Part of a small language model's weights.
Training: a variant of SOAP for these matrices, 5216 steps.
Each number is 128 + 24 x the weight over its row's rms, rounded and kept within 0 to 255. Layers, rows and columns count from 0. Numbers have three digits each. The size before them is the row's rms in percent of the matrix's.

# layer 5 attention key, 128x128, rms 0.4, rows 0-127, columns 64-127
087:110118164165155050137143090119142148169150105120116100128099109075115125092127142151123064144106125154133181148127129175084141106149155123139137125125142125135108132075082147086126109116121106
090:133093170192133148148150162132129141157133144113123117127086171168130128079137143167118139146104122153112117145132115149129131090131108112172137146150127119153177117108131114117126133130120111
101:150127152088125134133097095107130113117108156101112074092171128139100168119095131105137138125158130119127112080117141102145139111128192133131122126076113148093156167106159138169149121122136111
082:127143143161137084129157165088142124136137154111054110092091103141118112131110120126173108119129106119094121177140060108098124093140158132134124097194165138098135113165104158120116133128149105
091:158136119140127116090128134124071136151113168103144174087136130101147094133135108144122113124133162117098131071110108139108123116131065106099120183173145127152144131165107163117142142089132136
098:125160115120161092124144091191110105171139153126089155117150121122091115156114152147109110146129128120162179098115089103120141141144139092110152158171135147092079177166105138129148165133096168
085:167113092127137097127113112098123074099125153120109118115151104152094148124112104141138147147128126128159144105120186123103110106140158104076123146065136140086147154154117134104136084168123165
092:091142121103084151121133161107062084180113143114152117144136170172103136112119133142089126136134115137121118166146125152138106144146130119163128144120125139172100096146140111117109127123151092
084:095143150113156128104123169116114090135106136193130151134150136129105135130097119135187129114109138093121151100107127124104143132157145141081132151126123115125138152114080133151150159095138074
102:141143130150079105109149122144118133139153113098141115150123146131102147117163139176143138126099132134159085169146100121159146138128108123144141098148130126132158089118136127110113118139121105
113:187129098108119127138114118130150116143124155121112136087092127135188111114147131103138179128139048127109146123144143102106106103151112123101151134109116131106146130127101131149133085094144127
085:139169150130076129109112169100146146134154163116122110097167106135127124106142123103114173116148159131164123118150115118151107119129140113130145109075115134081132112100119165088119133154148120
105:098138122117116129110125095119100129133133132113171073148098125164148043091168120146145144156112155130151142126092097126141129115125129156109131146138114142154124089120123097183148152144150080
102:135143180091144096120128125101185131134138140156121111126130137157132091101145130141119098129103166143103131102099143087133098145168167122143159093134148109137155119100160144125133131145113172
104:124115149127123098106119110135168103099125143182119105119128081132151129064132139151167105117163139118152116090090148134145121141141156131172160158146142133105116117144147110078159122144103137
083:139169123123155112106159107137100130157161134111105118151113151113148104152132127120146126114122122149132141113108178135173120130104154166135120131113106095097130175153153097099172131165124142
120:110150139123105150176123126138098125131097141105139137086169123144154144156133113130101121172163124109134143099163121145124106145127105109113093118112114180150101130144123146138148096080172158
107:149091120146116142117141115142101079142118123070125134164120144143114125112122141099149142104093131155114191160110149100135104131100086168135146117111123116127102084181131119118110100143132125
102:100119135118068129120155122152154183127117110107124131202152157093204136116145149193150130108120136138102160112114148098127149126117117120165127135098131096132139117092110116154111078123135166
096:146131108132131132162161138136135114145167123124140112127158181104105148161107092146118118114122114101176160113121130145131111147160130115097115123156105169118125086107164138147139113134133078
103:156090148133101171122119131159117121124108100129107122179105100171131117139122142166118122155097090150098144134116136096141132145089092088130141114142136130098103160134096138094111142103129135
106:127153139080115108095124116110096099133117165121128155087130141132169087136123105143146103169155139127128130127114138126132088165114184122091165111063110115113092136122139124107153141139174107
103:126106138125134137138093132133193147155120094141157152158111094113092114132109175158102120101113139184142163149148146134148112142122163128100143108095102151156127080110092138115105122132136110
100:146116087139107079135119060120116155131083191118107127135119141105111150189090116133128104112095105149142119100112132099167116125114145145101178125125171187121114152175118162118091129158130107
114:129166132146111148150131152095176123093114136095167168126111146104100144113151134130116140124130192109098112167148133154129134122130120117137148131135145121097093071139156115100136132129146168
111:109142122123114129129147150142106100158111166146073107120111094091096086121126085108151135117075100107108145140149143091139131139155098107124115141138097121096165152153129129122106133153149121
094:120124109138137125153147148120121132135111126120116076106099127153123142128140128113134137106106127148159098094129081156140130128126124175114143133097133106143141132143130099132107119173091143
098:128149104104161109148112127147176123130114138095133120185081101111130151158113130082110112135083086167132078134136121146117129136124117122098119101152173145115116129137119101103150165147141145
105:154115131154101129110170135199114131118119114105122156182158148167112095122106134149128101130109136152156158151128101066134115154109131128132091137164106157158094119119146105125080083141143087
104:149137133128150117151109086108130137135096158108143135088158133091123113164125136125081154168118140100129138088119123111089083137138131074082116129120096114121150128117132104085117128097150116
123:093104139089155113111095143129112156116158127144084115135089108158119140166105166173127144120104071130131152136125122159125126145131136164123134124120140103128132124124157119124138132177103113
116:106077146140162140170103124159122122121132122110081151156134141167114077125124145117111136134095136107112138114171135141082096147153142132111083147122098155133181110113167156158107126139108123
082:126144102141101128115114166140064084098144128124129144067138152109114134150154109080109095114110147105121103155138112114127081104127107147133075067101075127103110120130124115109162137126130111
115:123118113166129187111166147123104121100173115136115108116120113099110126146159114149161170120092149163138094143151125104126124147144119132129119111104115143137152128133128122070135102135185127
092:106160076109127133120118121159081146111094073152128161101139128114158104154158120156138099108109147118132070111147088126123105138099078100131120115108134132103148099095108144080099096128166130
074:185158135120124124131171123109124085116183057151150133119168133108116124118093127124142125134124142135137135141094122143150110132122125176095116116171083098114121137139132140146129135130132106
072:083116119129126168132129119104125146124131151129166150128115110135184164142107121135147145151134144126125094134140125138142124154132106101089133143119131091155153119127131117107143076132159152
097:168137100138114162119168129141068130133117089137120104111113138097122095155125136127107128088094140110133118142153129125102099124097067105148101098101110143087146071113121151132167105126137127
070:103129130103079147144105116138070126112117142132159110159127182147166147154112168128144146103127172096130102101162108132120136142127153165116110138117135123135146094144132146115205121129132130
092:147149135125072143107163112164124141142170108140150147135138146110144118137146164148130125120137173129107128122136137116142101134100094110142130091076107184097126106115141163147134106186184123
082:097080146121134095173102178110179118143132170134116110110121107136152142086143109126135151123114115107152126104139148142139140147124148174133101159183138122179089155133128107142114145131105173
077:105102167160184123101104146167092087133145141135159139156096117162124130140116137161164150118134168109139104121126099145115178160157165123163163114140116108151159128134136100107113111093151094
094:127121119146094093137149137127189090169151161123119144063131102135155115157118130110108089133144126114138160119125141112139068104167163111111105112148150134139113142150139124146161172138117153
089:094129130140150122102111118110185150095083161136114118148092112140098188097147099100145145135131112135142167151088147153149139127119146126108151135140148133164113128156118140114088175100120134
112:124110120141101135152173118106159132112114112104109080138131144145083133087121120119157142121140113110166144200140137148090110068137106177144145131142125177084122115120115150127111136159146123
107:170120147140122129150174124133124087157147116116143117112097170131151089151153155161158127126102110126165141164125129153116122095139130141120153132140103132168145127165137134123143107143164140
118:156148117114120098099127128086128146127147144149083107138121133167132081105122134126137128126172138097110116088117142145145149132142155153155127108163183118123111145154147103125163143108052119
090:113117176170136105140084116122147109126112175130150107159130118162139128111119084101132145168143128109142125102122101132163184117109205153116147139149115090161069088134121114117110132155144123
109:138091129135133143117147144124108110109112120129100154138155159136138137163171184129138118130124137165127113107184113121093112151148174157107147128173150169120147159167081133088118091160175113
107:067125135124109105146109069137132145132117131134148131114122133115148105132157143157113168161135122131152122089135124131154150143159106154165148119103119124132133074089134130154138128146095130
101:110096128141115128108127129152128106144137171099163096090149139146140118156097115135137209124107141132127105121090152122140129141105153115187111146155153147141168126130101156136138078126130137
101:171087161152123154095109147118134128134213120136092170119128122133162119123122129161138132121105129132135145130114144072141161118139130107101108158142080120145161147159097120145098128113145084
112:133131159136133133132135133151089108131103098136126126081191138132142113129166120148133156116132088112133122111169143141132147156095111084117108121142097098145150152118145142139108148138151085
109:135118094132091091167132157121143127119125141094119114090104118120118165162169143116154102096176127120124073127090119117147122110115128139145136145119106094132074134112135059161132132123185135
089:146134119125105166096152121113147114100155141137147121119100117115138113135190136170146099152124139084147126144102142141127118091126140141174136125128119108143129162117119127097106137137151104
105:071073156100136087105134120147111124130111137092142113176125132136107115144121106096131087153103143141171132184094132100139125152162109135152112157137127145106130116127096141137082152151151174
096:170120084092114140094063139143119089123129142158139156066131132123092110115150104155115093134135114149122140138146103138118120112112104136137153141168168108084095162132105108097158130125128137
098:124085104104093142136099142132156075150127110151131109163159165101106176151123098093106170159148124153138125123130073121120152156106130143079145131182117107104090119107133108125150111143162088
101:152132101130142170102153162120163160125088153150137128108107101166141135096136119146140186145120124144152156160092099138115084134119097112167119106094134090122126129154137117183121140127138097
090:133114138097145126154073143101089088120120123122149129101096120129108117093125081122118100126135127162119126147126148202124123141142156071131143120095128176136125123135132106150133121123151156
120:120132119147093094136126150129091085133126101149129129107151063115062076100116133124143133126166133102086134103122141121139109135138171129103124149168165127115106133099153116146089134155135152
096:133156108066165134098144116114143126140147110141125100152111145079135104141116086101129135159171149137112129120127136116163081118138132108144136124107108138155128101124136148160144089159073132
104:116124105168113078080111127106159119113154125146124128155128153110140090098124129128162127115127080143155158092103091135170155124075085142131143127136107120145142079119104118082101104119096122
103:163098125123142132111171133169154100140158071138149099124107103163114149104149142163103105165178132150150142173119129114138106148135129084132100148126107150133138133138134106178086113115113093
087:162132140137145129170156133097151130160120133132172142156101171126097154104139128119092115117109190124109140125082156131145149129130115148139116186093167156092128135152127148126137139121141135
106:089158082127104101164140080126133117153168128156128115149142135179116122164122148149125127105111115139140106127133134112120137138120129098111146145116120158143134121111145103113100098110132114
103:145093128161113092165183078124130132130151166116138119145093137135128121126134103127088108141149130151165158140145131094134100112157141100113124146090128118143126121135142121121126126096116100
077:129126096159105099084124138145123141111191123139078094112140133111150120141146116101180126121126146159111141105118125129124171114138121155125146162178104137124128098149086147115157153105152127
097:137157094154113146189096132114124146133172131155164118141112115158114102172121124133106164127111149115125159118132145126109133129111119135120108161130134095123128120108138092150143121136132163
089:115090128150116139162181139139098057138135158124113145137112110173122094096158109149121151167117096112109168141130141132111104132148136078145132111119118171148128122098128097120126156124129085
088:128148102083115141109111155132121170093154076137122139144113147072105090129134153117140098116145110094133131146144128128122120107087132145117128090118141121113131124128134130147095120131164116
091:106068081125130165139158149109130114093137133136132118152118098147142143171122100113126166119110115134178151130123118110123106101162123122120135121097126106129125129124101099126103123122142069
092:179165147131134060103124176127111178160160110130117136119130130094151132134106131131152101136167113119102097149128092182121156099119105138129131131154166134127106114119162141146126137134168120
078:093169108094126097105080152122119151116151117123126158130113134118115148187103121128128173086121125162129115107113124151177135132081133127132146116153081097121120156140158116148111107139131154
088:150102120147136097114131151126135146111163114116135162134143160106098143134171144138108140132136124121109082146117154097168121117107094110098141130043127110147142107098146148166134146183122158
109:141181162128094062097129145099128159199120124128098120118128184134125135157088111128114162116146132110087122139135135148161146086132105107124143128101144179114108119116147154145128119133144117
106:126166139102144139105089136156126118167136114121137155143119101085105123144132121132151107147126134132128118110119115147160145180103136075198157127089172113155137072114134156152109129120144155
108:109114120119146067148127112138122148183143147105142107104152110153147103131095122142164144159156132142091150091156101136153123159162114106135128161152134097138104104113090125153108191125136131
113:135104114145113164115139125130108106109163145134085116124098100171127110099099126111129167155126158113142159110116127125110137097127163131140120142133102112129133124113110088093117171104088113
093:124123130160109148109151121136093138128120140130125128087131147119120128119163151133098138113119145126131131130112077125110123111093150169101125119126113095130173154132137173150136103155161158
104:101145103162122126136112093100110117142141126145161105137076124102115161150094159131135138177113127132139149166122078160111178104143140133111133162080171163130140144131137081157110083130126090
094:103134146099125092139105127139099147131156159121118113150116126091160112137129081135173119101134135141129125112097099096139112126122143087118087140181154167105110125104128112115146136127125109
116:130138162116139108142101127115141113121134156096126141152119148100136087126126145139146137085157156119115113129164119139149189170152149176115132118120125109148115113131159109126149093158105178
098:158123113121101159143083139089130123186145144137092129134121123144146057128091186117128078127097113133129135129139125149094133123129125096109127119102147138115106145128122104135094139078130122
099:138151165148112146115129154135159095093142147145097153103120132146168109121111114119149088121125115168105126092105140134144144107169144158155166157132109134133112132162132086128142140087162155
110:144137128098104119154116145104129111136115108102102128165128162142122105122070109153130196134133153135099181128138129154158142130129088163096112151128098158098123112115141140171123126150139151
114:081175111120102132131123094113146125141115126102127105121168165135170116120130075115095108154139130091130124146099148126138126116098112161140123136184127127119123141102123098121143124153131156
103:151139135119121083140118102131106104113147086148125112123150150085108152114149129092165090164144108119096103097101148128153154110126075187174118162148133114095117137152158152111136151153146151
104:168154141123140092112114125154155144193141117115100128161142102132146159124102135132149120130152097167101102139123121151165127130171097142118109125172099123169111118123148107107137150097158122
108:103158115156094135141118126137140183131120117113107124106082135130119150124107148139138184166099133094122105111110179115078140128136089140125142120136122132116126153171093157163151169144102151
098:132150142132106142163112149131121137150162142164076134122137117102124100136129086115131116126094119102115147074120081132150127165135142134166092120178105149143126122103119101115124095075119193
112:119137103168111122095162128095164107111124163157121133172152116143067148149117140115121129125135118155158126130108136133144104124125137070166121099145118154129100113149124091132110144177147132
107:108117156110113105109141157131141132139130118177117134139159168125147136146106160116120208163098131106110120160083130133134143127144128129136149105099107114137106129100160123162105143132141138
098:127117135126120095133119092092125111100116067111176140126140108102148135162106165134169088169099132110131176099167130155135081090109086162136150156141137177129108137118115123142168149176102105
107:089127146146133111133092148106189133179171157118187093146114126181109085163106137120112145119112163145147106097101126129093123116090125143116123183143151147120113131143101137134137145129121096
112:115158152112118078125142180149118124120133157135120188132175167132118128117104113124107152138131154168112127109138186100083125144140109107099131130124097133106119174108122139105160137111118115
097:120110146101148132098103121166140157131129090174111165147114116123131112154143116131108143132152128137138120123139135081152186163113084148117112157133130146123149095145186145127132112165144107
103:155126115132132081129177089142133122097102095132146076151104123132092097088112130156143127079127125122142143150145108118130154108129113115110187152141102129091139130128158127112097171117104138
107:123140143113135056156142128146153140128117129100139084166145099145106072173096160151137109134137145157143132134091178150112140142086145151126135160095137140115142144163119125092132119119124056
081:130137124118122064093129137113169088134169150120121086116126101173099108117138118131163137119170121134112140169118175171127142116131105169134106122134092149097147129098080124138115154096118070
098:146143127120124090152175158106153090153157119160126139123115099127058096089128176130145128136156144168116144169101173163132155136160116129135145150138136157102071156149107129113140129089109128
095:104108178149120154098084146116102116115159111131120154136121158156174181162144137131117136161118142138090138134173100088117098150154121085177117110118113141143118129122112125128114131110118159
103:124149110124106113126173116125180124114153112098105102111160109142073131113099098127129126122157124145167165213120134117135126081118167132119134123151128149105097151131126091119129162131120105
077:150141129169105129107114166134089123133137121141096115108115174108125168128117124110154151196143142115111094130146110116160129155160128091159121110105155144124138143130122134108121155076151173
100:148122133147111095149171134131179090133152152124107120136138115131069114126100106120141099104153093139127131182105151139157123137159158163109114118112117164134121150164097108105122134111111103
082:105112166140099134103178169097097172145166132098117117128141159147107117128104132140119110090109149168132164165104109163139110082137152085124123111152115154130095102133160140107125163155119143
101:130133118120126122164131118136172087129108133095151099103143105144095111077150111133162113116126119148153168172115135137146122116134132160120116150134081156110118163137102128134133156120119126
086:123130144156076133127142120121134136135120104102132132130150110073132175151119142157120111163150141179146137142117132116129115119127142120152139127144109151145110140169135142122180143123115115
094:150118166128146103108140139121121125128128153114155170171090091118165111114118092149128105109170130140167134108147112127144164115135111125098079109186087109134131124146117111151113089160093116
097:139063130115131120162139135113145089105105130091130151141142118131112108113091163170144161112106092135149097181145130134122096138126127146121124123128102164113110163137102121116089152114100149
114:111114098121152153129097122124103128098117118129148159117120147109154199191124127123096137115091114126102112091127120100093104170131093108100145133131152105164176127119131139142100111121155127
105:136158092123146113111156111150191114134154163167136117149126116137127122103134105136135105172179124127177111130128156151171155129133099172140115086133162147136114137112104101155134146093134122
112:171145105127145116134177145109101121112099146143099138108163163143121125122132153138106147072098165154094101127133123138125080105122142092139156143104086167100125161124114140142135102097111128
128:148134173124140096142096113130132145122163126133116156090207131156153109144123147162147077158133155138094150122112136134170118106125110086156139093128127130121087150113116105125147147092119175
108:106169144144113161125108139144124068115175126107165107125168143149128127126097150167117159143120153182064078151102097139133124172132169128146150138136147124094081126093126146151125128125126137
113:143088155120131113102087107104091107103110121130106119096111133112177102117112119116093161076112119084123083064122097092120089121142121151108145172127131120102130109151110129090093122118134143
105:134139114121153099123167118153156129152134127181108106137087102127099134107145136154176120103125143167147117113101124113147137128118124166149070135082128145145150134154158133124108135155115122
105:156125129144123125113128120180119132095123128137086082177142121096091149157115139136120166129143120126102133102174120114131162128170091173103171129116151116141114090171109151137127123122113100
103:140105139119112158193111090134139146156141126147135131142133163151152119109103101121140121154070170106111086123111133150118109110123103154139174153109120096124103112126102128125123144139143175
108:109080124116134138116077109099149143114141160097135156161103151125118114162115117134142162116131161140142177133125117119161146123162117185162130124162126091117138132108128173081094105134106122
096:100151099116139178149135101151144165109137117110136142136138137137122117116113145151132147087132141156152114145127116184125156109151147160086133151098083123066149177115150159092096130099162154
088:112079118151113123123112161153115083116150123164178133089135131097104147116124132117121147125119121138095085150107133151154137154130142113161131153112128181178141118088080139089109145109133094
093:149100112152136114105158136120130091120137105107113128124150127126145168127167164078106101109122097104112167102123154138140112140107119097080154120127084140136116126125123124146136133107133102
100:101108162128131115122121167153160101159128101128162109153148135151129155114108142152137149120132139127107087141156120162084165149080119166122131122106120102103171152150128130152169135146144134
092:141093125132114170136148112140106157117114117133096117135165167085116128142111101099052126111131116128168109167124163148119161147132101165101125149134101142141121123143135082162099127139130128
098:098131073110150131179132161111147157153097109107140117163142147123120134102132143083104139082116136104106144112140115139103134156120112124106123150174138121136125110101158172173115081124120131
106:123125120148183143128090115124158142088150128108122122100131139136146119140121098129122106129116116162144143148159117111147135134122119163106124112124106131126100133125151137127121103118133078
103:152144090125101129155123175152158163103134133143139120138134142143123089101166130080122130157133111140154147158122119132134151143120104149107122190095094127146140100124132145098155096132101124